Weights of a small GPT-style language model, trained from scratch on English Wikipedia.
Size: 15 layers, width 256, 4 heads of 64 (2 for keys and values), MLP 704 SwiGLU, vocabulary 2048, 11.6M parameters.
Architecture: rotary positions, no biases in attention or MLP.
Training: 645M tokens, 4920 steps.
Each number is 128 + 24 x the weight over its row's rms, rounded and kept within 0 to 255. Layers, rows and columns count from 0. The size above them is the row's rms in percent of the matrix's.

# layer 4 attention output (transposed), 256x256, rms 0.0478, rows 149-183,212-246, columns 0-63
size [ 97 105  87  89  95 101 121 123 109 113  92  97  92 100 111 111 116 109  94 130  90 103  94  94  95 115 123  93 107 100  85  90  98  93  95 101 105 105 101  96  99  99 111 111 102 103  93  99 106  97 111 102 104  96 118 121 102 106 117 104  95 105 113 108 103  93  91  98 106 104]
[[123 185 132 126  96 137 132 144 139 152 131  99 117  89 127 112  89 135 141 133 117 128 116 136 133 191 138 152 133 103 138 107 110 148 145  69 115 129 105 122  96 165 170 118  90 142 119 114 106 123 152 167 102 143 118 132 103  91 165 165 150 108  98  76]
 [134 126  92 114 112 105 125 154 163 125 129  97 156 126 102 134 155 133 134 157  87 143  99 125 182  91 159 153 105 161 136 121 118 125 156 110 116 136 106 162  85 132 118 132  94 171 112 110 157 121  98 103 130  94  81 159 137  85 131 162 117 102 118  95]
 [137 117 156  91 123 132 104 122 119 123 113 178 159  91 100 107  93 106 129 113 134 104 120 146  95 179 129 113 134 142 120 140 114 140 104  94 116 135  86 164 109 178 167 108 123 146 122 142 121 125 134 147 140  89 151 182 128 119 136 101 146 121 129 130]
 [120 144 125 138  98 125 102 169  73 114 143 100 127 134  90 145 132 138 132 106 180 132 125 118 119 151 142 160 123 136 137 124 111 142 143 119  86 111 138 122 132 160 125 119 136 118 152 129 139 134 167 165 128 155 156 140 128 177 105 191 161 160 150 102]
 [103 131 115 144  90 147  88 147 122 137 120 162 160 102 100 135 108 123 133 149 157 137 144 167 112 169 145 148 140 143 104 132 129 124 142 134 112  77 135 154 142 115 128 118 136  98 112 100 143 123 142 128 131 113 125 145 115 146 140 159 101 133 113 135]
 [ 71 126 179 138 131 129 140 143 118 118 135  99 117 143 133 131 141 139 127 112 177 176 105 110 129 147 171 154 140 127 164 138 107 160 130 144 144 104 102 143 154 164 150 126 133 106 130 136  94 103 140 127 166 150 166 119 115 164 149 132 113 144 140 134]
 [174 165 129 102 119 104 113 124 159 123 150  81  88 168 170 152 136 114 127 120 103 170 126 133 166  91 121 120 134 150 106 153 101 118 115 122 106 158 148  99 124 141 105 176 117 162 161 118  83 119 116 130 134 136 106 146 159 159 133 130 117 121 141 115]
 [165 122 123 128 140 136 115 135 144 143 125 122 116  57 137 123 174 141 121 130 114 126 133 111 137 152 100 115 173 127 121 130 173 153 127 114 152 116 135 144 120 182 143 108 156 142 128 118 128 130  95  97 107 101 132 166 109 150 161 106 145 140 129 143]
 [120 103  77 118 165 141 181 126 149 132 109 154 106 101 122  96 112  91 130 121 152 114 158 138 126 117 118 121 110 112 169  84 122 134 171 112 156 115 117 133 126 101 136  56 148 120 107 133 155 144  97 127 105 109  97 120 121 113 134 121 139 115 109 149]
 [117 129 145 151 154 130 143 101 138 151  84 185 112  83 155 121 143 103 121 121 103 108 133 132 118 155 141  93 125 114 141 101 152 109 124 115 166 134  81 144 121 116 123 110 111  96  76 120 132 121 116 113 106 112 135 114 104 100 128  97 114 108  83 132]
 [142 101 134 126 179 142 156 107 113 114 137 118 122  99  92 127 109 123 135 115 134 130 180 114 123 125  94 151 140 141 132 136 147 120 150 118 111 109 122  77 136 121  93 117 139 158 124 121 112 176 114  93  93 133 113  82 119 108 150 104 157  98  86 128]
 [121 120 115  95 131 126 148 146 159 115 118 152 157 117  89 114 154 115 118 169 141 127 109 127 134 156 143 105 115 128 111 116 125 153 159 120 130 116 102 160 137 141 104 156 132 122 133  94 116 123 100  97 132  75 103 174 114 103 120 141 104 112 108 150]
 [162 131 137 108 108 131 187 126 115 116 151  77 152 139 117  91 135 150 124 110 169 139 130 133 127 130 142 174 154 122 113  94 103 162 110  93 122 115 166 140 140 109 156 174 133 130 158  88 137 141  89 102 102 119 150 103 141 115 146 152 140 122 160 122]
 [134 156  91 106 120 127 137 125 147 145  90 139 154 128 114 113 124 119 126 152 129 138 125 113 123 131 134 111 108 114 126  86 152 126 140 129 100 115  87 175  85 118 144  92 166 145 131 102 117 117  94 125 129 105  89 136 107 100 136 156 119 127 116 118]
 [105 141 117 147 102 137  97 150 108  94 175 128 145 160 111 152 123 148 147 120 137 144 114 135 100 121  96 141 119 115 115 149 128 105 125 152 111 100 146 101 184 136 152 143 135 126 136 143 162 134 143 125 155 162 138 106 160 126  94 156 139 133 152 116]
 [145 128 170 110 138 150 148 118 134 136 121 142 115  70 120 118 150 151 137 114 157 107 148 119 115 164 100 118 146 120 139 128 176 125 140 136 146 135 164 117 126 146 108 134 150 120 134 144 122 129  97  81  79  94 153 164 121 160 131 112 155 129 134 138]
 [ 91 106 150 137 145 138 201  99 123 114 120 142 140 136 109 120 116 104 123 124 124 123 143 107 130 119 137 102  90 140 147 111 109 108 140 127 136 106 136 115 118  98 118  78 140 113 122 128 137 149 144 103 118 117 135 107  83 113 119 110  78 116 125 141]
 [138 121 138 130 144 110 167 130 134 131 128 158  83 120 141 123 148  95 136 111  90 109 157 128 104 147 108  97 135 119 152 109 109 141  86 114 142 127 112 107 108 151 138  87 162 112 111 132 140 153 118 136 130 123 177 106 127 118 151  73 122 114 101 134]
 [ 98 134 105 111 104 134 112 159 129 139 166 155 104 104 103 164 137 116 130 155 146 112  95 132 131 155 106 118 136 117 156  92 143 135 161 108 118  94 160  94 138 135 110 143 183 107 111 114 144 148 119 110 123 150  93 104 147 164 118 151 142 116 155 153]
 [128 122 111 177 125 140 164  84 120 110 122 155 114 113 119 148 115 120 133 120 147 105 164 122  93 141 127 136 119 114 154  99 125 111 118 129 149 123 108 142 155 119 131 109 143 116 150 139 149 133 159 161 126 135 152  70 107 103 130 132 145 145 126 153]
 [167 135  96 129 129 107 113 139 100 135 110  81  89 137 160 167 121  96 121 132  87 117 156  82 133 107 110  98 163 151 117 130 131 149 148 104 135 135 104  99 130 130 144  86 155 118 134  85 111  97 114 150 160 109  96 146 162 154 138 126 116 143 103 144]
 [121 122 121 106 140 150 162 136 158 132 131 163  96 115 114 157  86 131 138 161 130  96 131 151 128 140 163 153 119 100 174 121 105 131 166 131  94  88 125 116 134 130 113 102 158 125  96 144 131 110 127 106  87 116 108 107 112 164 112 115  94 108 123 119]
 [139 146 158 115 101 127 144 108 108 119 144  97 118 130 129 147  98 148 161  86 173 130 153 117 165 132 158 116 126 110 132 140 128 126 137 127 118 137 173  84 103 114  98 138 153 133 186 163 129 138 128 118  94 170 143 116 153 155 102 153 144 138 142 105]
 [120 133 119 122 119 131 120 161 117 140 125  90 159 163 100 121 118 112 135 133 109 104 119 109 121 114 118 135 146 133 112 115  87 149 143 136  74 149 169 136 126 149 176 139 158 132  72 136 134 159 143 127 146 102 147 151 135 130 110 195 155 131 120  86]
 [120 124 118 117 101 125 142 146 158 133 132 115 110 128 132 111 129  97 125 136  87 151 115 118 145 121 136 110  91 153 130 101 106 132 142  96 121 128 104 126  83 169 139  89 127 122 119 115 107 121 126 127 148 125 118  99  98  99 111 159 109 130  90 104]
 [108 134 157  82 134 114 177 157 179 131 148 138 119 153  99 131 133 131 119 160  89 135 130 129 113 107 144 115 105 136 137 110  75 131 101 115 128 173 142 139 150 164 154 160  87 155 123 134 123 140 110 108 154 125 154 126 131 130 111 134 108 109 148  98]
 [107 110 144 139 117 112 110 103 115 117 146 133 137 194 128 145 107 125 136 109 144 133 106 157 133 120 163 161 109 134 122 140 108 101  95 128 108 157 104 120 153 109 135 153  86 143 138 156 142 144 173 160 137 159 140  99 140 110 101 154 120 108 136 103]
 [ 93 106 146 138 143 145 134 103 102 126 117 133 119 122 122 110 102 117 161 141 153 153 117 182 133 150 155 130 127 148 124 105 131 100 136 142 125 123 146 127 139 106 128 139 135 121 178 146 138 155 132 148 108 144 137 100 133 148 123 141 109  92 150 168]
 [142 148 152 130  91 122 181 130 124 124 130  93 167 105 136 111 181 136 133  97 140 190 129  86 141 115 144 127 147 104 136 140 124 106 111 150 163 107 182 180 101 122 116 157 121 120 112 128 132 101 108  88 107 136 153 135 151 127 115 119 185 138 135 128]
 [153 107  80 101 130 118 139 120 155 113  94 125 162 157 144 105 150  82 120 143  90 130 113 111 147  91 129 125 124 139 124 124 125 102 127 127 138 129  99 138  91 124 132 131  89 161 115 122 128 135 113 131 134 130 118 110 134  65  89 117 115 114 115 114]
 [114 136 131  65 112 112 153 127 124 116 144 142 131 153 129  92 102 145  92 138  89 137 122 146 144 144 118 103 143 164 110  86  87 137 149 126 133  68  96 109 156 157 143 110 104 100  93 123 147 120 125 141 115  91 129 106 115 127 120 136  95  90 116 130]
 [139  90 164  70 122 120 138  91 150 141 116 148 132 156  99 100 141 124 125 108 102 104 139 147 119 131 138 156 121 123 118 126 118 130  99 144 142 153  95 143 138 133 134 138  46 183  96 153 167 159 127 139  81 108 166  90 111  92 125 127 117 108 134  83]
 [153  94 110  94 128 147 137 140 133 121 120  82 131  78 126  91 119 137 123 120 132  93 119 104 127 104 119 146 157 128 172 120 139 144 136  99 140 170 159 105  73 162  98 140 112 141 163 132 161 131  99 125 103 175 150 149 159 109 141 137 131 142 141 136]
 [ 80 178 152 104 120 112 191 162 101 100 161 114 121  98 116 146  91 157 141 129 122 155 132 119 113 118 164 114 118 127 122 108  95 140 135 126 112 105 171 135 115 152  99 156 107 154 181 142 163 123  97 129 130 172 168 111 140 138 136 139  92 145 155 140]
 [110 147 124 171 135 112 150 112 143 104 136 150 120 122 138 122 201 102  92 100  83 138 125  93 138  94 154 150  91 128 170 130 115 102 119 155 122  88 139 151  78 141 114 100 102 133 125 149 143 135 153 111 107 109 117 126 112 112 109 117 148 143  98 105]
 [185 137 117 146 132 108 116 121 127  72 140 152 128 127 102  94 112 117 124 104 148  99 169 107 136  78  87 128 105 101 145 159  96 129 162 112 170 122 143  93 123 126 110 134 127 115 149 147  72 160 142 107 114 102 116 164 133 157 125 142 162 163 146 129]
 [118 162 115 110 138 170 124 138  52 173 154 129 134 150 124 116  82 157 107 133 154  79 134 161 118 139 140 132  83 102 127 113 126 133 124  89 140 135 162 112 137 130 178 136  76  98 139 118 119 150 138 140 144 134  90 129 114 156 135 135 112 142 120 113]
 [121  99  82 107 140 160 126 124 116 127 145 135 106 142 139 113 149 156 125 169 113 125 122 187 142 111 138 166 123 122 155 140 112 168 176 136 121 136 127 123 147 128 150 163 127 110 127 101 155 141 174 136 164 126 111 135 168 157 130 149 144 135 132 114]
 [111 118 121 112 164 143 124 131 134 116 121 125 152 113  96 126 122 152 116 103 159 111 131 128 128 164 151 148 114 110 147 130  97 149 127 129 119 111 103 106 157 117 130 138 105 143 125 139  95 132 135  95 101 108 144 165 141 176 134 137 144 167 116 137]
 [113 144 122 100  97  95  98 120 123 143 138 131 142 155 130 175 102 114 117 133 150 101 143  98 135 136 144 133 150 130 149  98 130 132  87 153 102 121 140 129 132 125 126 113 131 111 149 144 119  96 108 115 115 106 149 130 103 185  83 145 123 174 134 107]
 [121 122 137 145  65 122 116 131 123 184 102 134 143 144 156 137 105 112 114 176 132 118 122 159 128 150 139 141 127 113 129  95 189 150 114 137 106 136 140 127 170 129 181 157 100 137 114  98 108 132 157  91 105 144 107 146  80 166 154 150 136 112 122 135]
 [116 116 121 136 137 113 122 112 160  97 154 139 153 101 118 108 162 153 158 109 133 165 162 160 110 132 166 186  96 138 163 146 142  96  76 129 168 115 119 132 154  88 130 139 134 141 137 136 136 130  80 130 101 126  85 121 146 154 131 155 114 127 100 137]
 [165 146  99  99 155 163 144  92 138 121 139 133  99 116 173 113 142 131 141  85 108 127 154 138 160 107 118 147 110 123 116 166 109 121 123 117 112 126 151 139 106 134  92 103 170 158 112 124 119 160 150 144 134  89 117 128 109 119 109  85 122 130 136 101]
 [150 112 136 111 120 184 133  94 122 118 172 120 111  89  85 152 118 137 130 102 148  92 138 106 141 168  97 120 149 126  88 151 143 168 112 139 133 116 110 120 150 163 153  78 181 153 121 153 135 151 113  88 136 131 132 151  88 115 169 111  99 117 158 137]
 [118 126 140 145 108  81 142 171 155 122 135 105 113 118 105 136  85 129 125 134 165 132 113 157 131 132 137  84 125 118 124 138 145 149 158  98 149 146  96  97 151 128 178 136  79 123 170 124 125 136  99 151 130 164 137 118 150 127 139 152 149 143 153 129]
 [ 96 130 155 169 145 109 132 168 137 140 151 107 112 106 102 150 110 138 143  92 132 149 122 145 135 144 125  59 116  77 143 143 117 115 145  76 141 154  99 119 125 146 141 131  81 111 128 122 184 113 121 117 106 160 132  95 134  92 150 151 150 105 147 151]
 [148 132 124 128 170 134 140  98 150 121 116 170 108 119 104 138  89 100 123 108 173 126  92 143 131 137 130 151 162 136 167 148 109  97 129 130 127 174 104 100 158 136 110 169 154 133 145 110 113 125 121 113 120 143 114 136 129 143 140 133 133  91 148 140]
 [ 94 123 127 132 139 162 121 102 135 108 145 130 112 139 124 113 139 159 100 147 174 154 107 132  98 166 156 154 149 141 138 124 110 170 134 164 103 123 101  92 155 120 114 127 125 142 107 128 119 127 148 104 127 139 143 128 136 122 141 119 114 137 121 124]
 [103 131 171  82 136 119 112 108  73 164 112 148 145 160 114 128  95 102 133 156 127  57 137 131 121  98 150 172 126 154  99 106 146 125 139 130 144  90 123  93 113 127 143 141 152 139 112 104 103 124 124 114 158 145 142 154 125 167 125 136 109 147 133 110]
 [103 142 119 150 119 147 142 127 125 121 123  81  88 133 114 146 140 151 120  94 161 136 108 124 134 161 146 151 148 134 130 156 143 149 146 146  81 127  93  99 156 124 157 105 142 117 134 118 112 112 144 101 127 166 105 132 142 133 157 155 120 148 165 132]
 [142 146 145 116 118 134  96 109 103 122  92 176 157 173 144  94 119 115 117 204  91 134 103 145 127 133 135 154 103 155  99  77 153 141 111 138 133 103 140 144 125 106 151 133 142 147  98 118 116 165 131 145 152 113 134 147 139 165  76 125 118 101 106 132]
 [158 106 166 109 129 142 131  97 136 100 145 141 111  93  75 142 113 127 129  97 157  84 152  84  99 158 110 129 147 123 130 131 137 135 128 143 118 134 133  83 128 138 101  76 148 149 144 156 117 140 114 102 101 107 159 113 110 125 162 123 147 146 169 128]
 [119 110 135 179 147 105 141 144 139 125 150 150 113 124 123 104 145 128 132 104 143 150 153 129 126  80 123  69  78 124 151 145 122  66 117  86 154 168 132 113 158 124 124 179  62  95 174 101 121 118 142 125 105 133  97 113 126 123 134 165 136 121 125 152]
 [160 124 143 153 123 137 138 161 139 107 146 108  88 106 109 147 113 129 174 125 113  99 143 178 157 104 113 116  76 114 128 164 165 110 151 113 155 146 124 119 149 114 129 179  93 113 156 105 125 133 111 117 127 119 123 128  92 148 114 140 130 138 124 158]
 [134 139 124 109  67 144 104 106  81 120 158 155 156 105 119 140  98 194 104 162 166 118 120 133 152 153 129 156 134 159 117 137 128 116 127 127 132 121 155  99 132 162 123 111 146 119 140 137  96 132  82 143 155 161 126  98 145  94 143 116 112 101 156 152]
 [110 145 121 159 108 109 171 158 177 120 105 100  99 115 122 142 129 140 133 122 158 135  97 128 106 115 138  91 126 143 127 105 152 121  73 114 148 149  86 148 141 125 142 178  68 134 152  95 131 125  99 147  92 181 120  99 104 112 133 165 130 126 121 139]
 [182 118 151  90 131 157 174 120 152 127 126 128 105 128 144 124 138 126 153 104 114  92 109 110 174 158 108  97 165 130 113 142 126 178 142 145 110 148  79 125  90 145 152 115 129 146 147 101 166 138 140 146 170 117 155 154 149 100 116 100 128 146 147 104]
 [149 110  99 130 123 141 126 171 145 130 179 115 122 136 121 114 131 189 114 165 140 130 120 139 133 162 119 100 116 129 107 158  77 137 129 137  85 106 113  83 108 106 134 129  81 129 140 130 130 149  89 134 136 175 104  87 114 103 131 137 113 108 124 109]
 [168 129 164 142 115 117 124 126 105 137 136 165 139 115 124 132  91 136 172 124 124 119 162 119 148 129 158 123 110 159  93 150 156 121 142 143 159 149 163 114 115 136 147 109 138 149 186  96  90 115 120 151 136 127 115 122 117 143 129 115 151 106 128 141]
 [115 122  88 105 140 139 115 170 123 150  79 109 119 140 151 157 135 104 102 163 108 122 105 131 150 154 134 116 145 127 131 131 135 120 111 103 127 145 149 134 153 139 164 155 130 102 120 104 142  90 131 143 141 145  89 126 101 159 134 145 121 158  92 107]
 [118 131 103 163  90 136 113 175 133 115 154  74 127 130 120 144 151 157 143 145 129 177 118 142 157 132 130 144  73 140 162 110 105 127 180  86 115 126 115 157 129 151 144 123 103  89 154 118 147 155 151 140 152 120  92 141 112 153  92 144 121 170  78 117]
 [100  92 102 128 147 138 140 166  96 112 146 105 140  92 114  91 179 149 123 140  98 122 163 120 135 104 119 148  47 135 146 136 129  63 121 118 157 141 197 140 136 141 148 118 109 113 140 108 139 140 119 161 124 102 121  91 112 167  94 155 122 187 113 111]
 [107 128 122 131 135  84 101 154 159 160  93 118 158 165 153 132 125  77 114 154  87 155  95 133 129  75 167 117 139 144 146  99 126  97 105 121 154 142 127 164 108  99 104 176 104 100 109 121 153 113 136 154 120 128 124 130 159 156  93 148 129 112  87 118]
 [ 85 172 145 121 147 136 100 126 148 182 137 140 144 147 140 125 101 124 120 161 139 167  99 146 125  80 113  91 149 139 108  92 161  63 115 137 112 145 158 147 129 121 119 155 137 140 148 124 120 146 105 196 138 147 117 112 108 103 106 120 147  85 128 147]
 [111 126 140  99 125 103 104  87  95 138 151 170 161 148 131 130 136 102 143 177 132 128 138 101  97 118 180 157 133 145 136 132  92 109 125 145 163  80 124 107 141 112  90 122 143 105 137 140 100 143 101 138 138 139 149 135 155 143 144 123 148 137 115 145]
 [107 129 128 165 145 106 136 145 105 153  96 130 105 158 141 107 161  87 135 140 103 121 120 112 101 113 118 102 134 135 171 113 151 151 149 113 135 108 114 146 117 144 147 153  84 109 124 118 119 122 156 128 141 139 109 137 163 124 101 122 152 126 106 126]
 [110 143 113  97 140 160 152 129 124 142 155 140 110 166 152  56 132 128 108 150 118 134 113 158 156 122 123 107 137 144  91 115  71 105 140 101 104 125 117 153 110 125 117 175 139 111  83 110 141 143 127 153 138 115 151 130 143 142  57 134  95 146 109 125]
 [108 141 141 136 159 121 130 153 163 144 130  89  92 115 102 100 137 118 157  89 134 122 159 172 122 118 123 168 115 112 154 157 144  77 118  81 144 129 140 180 123 129 151 138 157 118 102 103 153  95 148 157  79 136 121 115 107 161 101 157 121 141 139 107]
 [115  80 149  81  82 138 184 150  85 136 166 144 110 110 101 154 106 147 130 160 132 124 148 168  98 134 112  99 107 113 113 161 160 141 148 144 151 156 128  84 120 150 143 117  98 132 186 132 134 141  97 145 153 148 147 117 130  68 161 113 126 134 122 155]
 [130 115 136 120 156 148 126 121  51 116 144 189 140 142 124 117 132 167 141 152 128 129 185 126 115  99 153 155  98 156 107  94  99 110 112 178 142  94 167 111 144 138 110 132 111 116 142 117 126 154 111 140 145 105 138 124 135 161 111 127 101 158 118 131]]
# layer 4 attention value, 128x256, rms 0.0457, rows 85-119, columns 0-63
size [104 110  97  88  99 101 112 110  94 106  98 101 102  98 106 107 105  97 109 120  97 106 110 106  97 116 112 103 105 103  90 100 102  99 102]
[[151 118 155 167 156 108 150  68 131 130  72 147 111 162 191 126 162 113  89 104 107 130 139 118 162  83  61 108 179 127 118  96 145 156 164 120 155 109 139 121 166 116 152 100 165 121 112 137  75  93 111 101 143 137 163 147 137 113 109 119 119 150 107 166]
 [109 177 172 129 151  98 130  93 101 161 118 101 107 142 153 119 107 113 145 135 124 124 116 134  90 173 136 136 142  51 117 132 120 109 117 123 136 140 117 118 139 123 132 108 124 129  97 159 119 167 174 120 131 136 170 108 109 131 115 108  76  97  88 128]
 [129 114  90 140 123 107 126 139 158 147 138 130  96 150 157  72 157 138 140 157 147  84 148 133 116 120 157 116 131 148 126 128 144  88 178 110 152  89 145 149 143 128 173 161 165 103 130  79 130 111  98 110 127 156 144 116 102 137 117 144 131 127 157 131]
 [167  94 141 114 163 124 145  98 130  98 110 109 163 130  98 146 156 147 169 153 113 151 145 169 169 104  63 120 169 148 124 120 127 150  95 161 122 142 115 140 107 131 122 140 146 142 112 101 100 143  90  96 143 140 118 104 102 122 150 128  85 127 134 155]
 [181  98 140  97 150 149 162 113 141 108 119 150  95 124 108 117 138  79 110 122 107  87 135 111 129 124  55 130 138 108 141 161 120 132 170 110 127 140 113 120 145 146 105 115 145 121 106 117 117 130 133 114 105 137  55 103 108 122 134 131 151  92 127 135]
 [171 146 128 124 118 133 108  84 153 155 143 129 127 140 100 156 126 140 115 171  84  93 145 142 103 119  82 124 141 154 158 127 148 109 147 158 160 151 136 125 151 112 162 128 117 153 132  87 160 128  91 103 125 119 151 121 102  88 156 112 146 102  98 142]
 [109 130 114 166 144 129 100 146  89 109  90  94 131 117 126 136 116 126 145  93 142 146 131 129 127 164 194 156 150 132 147  73 158 152 139 131 114 158 150 131  80 127 105 124 132 114 149 161 126 145 168 130 146 108 128 147  98 120 117 107 144 102  94 149]
 [135 105 156 123 130 107 185 134 132 116 143 127 156 158 122 148 121 123 135 131 133 158 129 178  87  76 129 130 143 146 121 122 117  99 156  98 104 153 155 152  98 118  97 161 128 100 123 133 102 134 125 123  93 124 163 130 118 149 114 140 114 117 112 149]
 [106 145 122 127 119 124 114 125 126 128 164 134 138 127 145 106 153 127 221 142 104 154 104 111 137 164 111 127 140 111  96 197 133  93 149 130 126 125 127 108 133 149 105 127 130 116 104 121 150  69 138 117  91 119 115 116 145 143 126 138 135 139 113 112]
 [ 73 126  96 106 101 109 130 174 126 130 139 135 127 110 163 104  97 128 116 146 135 141  89  80 110  95 114 137 115 133 106 180 136 130 139 113 146 106  99  95 104 140 138 140 126 151 111 119 114 111  94 127 111 151 128 114 140 158 116 130 144 157 106 119]
 [122 127  84 140 112 136 123 143 165 129 136  91 117 131 140 101 160 149 124 190 126 148 126  65 111 114 131 128  72 126 123 135 105 113 138 119 143 113 109 151 117 131 118 125 108 161 142 160  92  77 121 112 155  86 128 135 134 104 125 154 139 137 157 113]
 [144 122 112 115 126 118 101 137 146 145 113 101 107 129 164  99 130 136 158 149 104 136 140 136 149 102 162 164 132 100 177 153 118 136 117 109 142 116 132 161 142 139 169 210  99 164 125 131 173  93 146 130 141 115 132 146 159 161 122 123 133 147 134  88]
 [143 152 124 123 169 140 160 119 160 130  98 144 130 137 136 147 149 129 110 163  60 136 119 132 143 114  80 123 123 155 115 148 137 147 200  86  90 146 152 126 120 130 139 132 131 131 106 129  99 118 155 146 167 131 129 119 113 134 135 125 134 150  87 152]
 [134  95  82 130 154 108 128 114 170 119 157 117  68 123 176  87  87 134 153 123 113 162 125 137 127 125 118 139 191 101 103 151 106 131 125 102 133 123 137 131 162 127 154 162 123 124 114 179 105 122 151  71 110  92 147 158 119 123 115 134 134 124 126 118]
 [166 120 186 121 165 168 115 104 115 162 112 114 128 161 131 117 133  96  86 102 121  87 145 112 128 125 127  90 106 139 126 114 124 153 127 137 112 176 151 147 156 141  97 137 157 128 168 115 137 173 126 145 174 107  85 150 108  99 152  99 114 112 151 134]
 [133 113  95 157 137 120 157 145 120 137 103  96 135 106  75 130 120 130 130 104 114 119 130 120 161 109 155 100  96 128 130 121 144 145 114 127 132 119 132 136 121 114 114 159 128  92 129  87 114 104 159 122 128 144 119 119 120 177 131 132 145 117 134 151]
 [124 135  87 157 129 124 107 116 150 144 147 109 122  93 129  76 127 112 162 183 133 130 104  90 125 176 129 158 145 104 131 164 142 136 132 173 136 101  95 126 161 133 118  91 114 162  89 132 134  95 121 112 133 149 115 148 160 126 132 123 161 120 132 108]
 [122 110 143 125 129 115 156 119 133 133 154 152 147 146 155 123 124 149 141 105 148 100 114  53 117  90 121 139 117 139 104 129 162  91 137 104  88 120 114 133 116 136 110 107 119 130 121 158  55 114  95 107 115 159 107 121 124 116 136 124 175 178 128 181]
 [149 141 138 143 154 125 104 121 122 125 142 100 146 141 106 125 116 136 129 150 118 144 170 115 151 139 138  87 145 142 111 137 108 175 138 153 120  76 110 153  89 130 111 131 106 128 150 137 130 105 142 186 127 113 108 187 151 139 122 135 147 146 195 106]
 [109  84 120 113 164 152 110 172 132 124 151 149 133 128 146 106 192 127 115 125 108 124 100  84 157 149 105 169 142 106 135 147 102 120 120 146 122 109 124 136 138 125 141 104 132  82 122 133 134  77  98  92 128 142  58 126 156  87 143 125 159 130 152 132]
 [ 89 110 163 144 135 103 124 102 152  85 135 111 131 116 181 120 118 133 169 129 170 189  75 144 115 152 136 154 182 121  97 107  89  90 124 158 114 151 171 126 111 128  93 138 132 142 160 177 149 168 140 118 106 113 177  97  95 124 133 139 115 126 119 127]
 [131 153 158 163 105 104  89 116 146 117 127 141 128 129 178 125  97 120 130 131 133 142 113  90 173 165 138  96 112 127 131 103 117 135  98 144 159 127  98 157 158 138 128 144 147  69 148 133 178 118 142 151 114 130 150 205 116  87 124 121 190 150 138 131]
 [128 126  99 144 160 134 148  89 121 158 113 126  94 144 148 149 135 119 118 102  99 144 138 122 134 152 116 114 169 137  95 113 114 138 111 157 124 151 122 128 123 125  89  87 132  78 148 163  91 188 137  99 131 121 139 172 131 139 150 121 130  75 122 155]
 [143 185 132 127 118 116 155  94 158  88 119 165  91 134 126 120 164 151 114 109 145 114 131 152 110 115 133 143 152  91 121 128 107 129 116 128 165 102 141 126 118 143 110 106  98 135 118 132 105  91 114 129 132 129 173 106 101  83 106 135 108 140 102 148]
 [137 144 139  98  97  86  87  79 124 126 128 175 146 105 131 121 117 129 131 141 156  57 116 145 116  59 128 115 165  92 112 149 160 107  73 149 129 150 129 138 127 116 156 133  88 156  86 127 135 141  87 136  94 143 159 176 151 115 118 114 135 129 121 143]
 [131 162  97 184 101 120 125  94  72 103 108 115 147 120  88 125 161 134  99 108 153 116 128 115 157 172 151 178 164  94 167 102 169 163 145 114 163 126 148  90 119 136 151  94 113  97 112 116 132 110 120 148 160 168 128 148 136 130 130  95 149 177  98 132]
 [111 171 115  97 132 147 115 166  98 147 115 132 137 107  96 133 139 127 111 153 101 110 139 112 127 122  92 122  86 123 158 113 131 109 132 111 124 114 115 118 170 133 137 134 128 130 107  76 122 105  75 111 147 122 108  91 129  94 145 132 124 167 114 142]
 [164 106 109 128 122 138  84 140 119 149  99 164 154 117 137 145 135 117 133 148 113 113 149 110 147 107 121 150  81 137 173 167 141 140 127 101 140 123  99 132 125 163 109 131 103 110 101  91  91  78 155 139 130 147 108 178 131 110 132 135  96 180 129 101]
 [119 145 133 142 158 134 120 138 142 112 130 170 172 142 101 170 154 111 116 167  93 150 126 131 170 106 105 113  98 108 115 127 150 186 122 127 116 157 143 115 135 119 109 104 162  96 156 130 172 200 147 103  87 143 145 122 117 129 111 112 112 116 129 105]
 [115 165 136 133 129 146 113 133  90 117 149 124 153 127 143  82 131  88 158 169 160 167 100 194 112  98 157 129  98 109  99 135 132 129 106  95 115 159 141 127 131 130 132 126 154 120  95 177 127 151 143 109 116 130 129 145 134 131 106 142  84 118 108 105]
 [153 140 123 139 140 124  73 111  89 133 101 145 136 113 163 111  97  85 120 118 157 127 125  78 145  92 153 121  97 138 152 157 158 126 146 118 160 118 103 139 115 135  88  99  83 136 146 105 149  95 132 149 131 144 132 159 133  75 145 131 115 136 105 134]
 [ 85 142 143 154  99 130 152 149  77 131 122 102 163 115 117 118 122 136  92  87 158 101 125 128 134 107 141 152  90  92 131 135 144 127 135  61 147 126 108 106 116 135 172 136 133 110 120 102  87 116  81 106 130 140 119 134 144 108 133 146 155 121 106 141]
 [111 194 146 165 127 125 179 151  95 173 144 132 110 154 149 138 106 124 128 140  98 134 139 148 125 105 129 134 171 119  79 142 101 140 136  91  97 122 127 114 121 136 131 108 135  99  94 118 116 115 130 147 105 122 112 116 117 172 125 126 114 104 139 121]
 [149 139 114 157 143 140 128 118 124 147 165 132 132 143 149 125 131 114 101 154 110 138 137 148 163 126  85 134 180 168 138 125 156 128 177 129 155 113 160 110 142 133 105 108 147  79 145 134  97 138 148 126 158 130 139 171 124  82 143 123 113 110 163 140]
 [120 175 153 111 109 142 138 121 155 134 170 125 192 117  91 146  64 166 163 203 135 156 138 127 167 158 109 100 113  89 101 145 158 135  90 148 133 151 109 108 112 115 146 140 154 120 129 153 149 173 108 122  90 131 116 116 136 135 111 139 122 144 140 148]]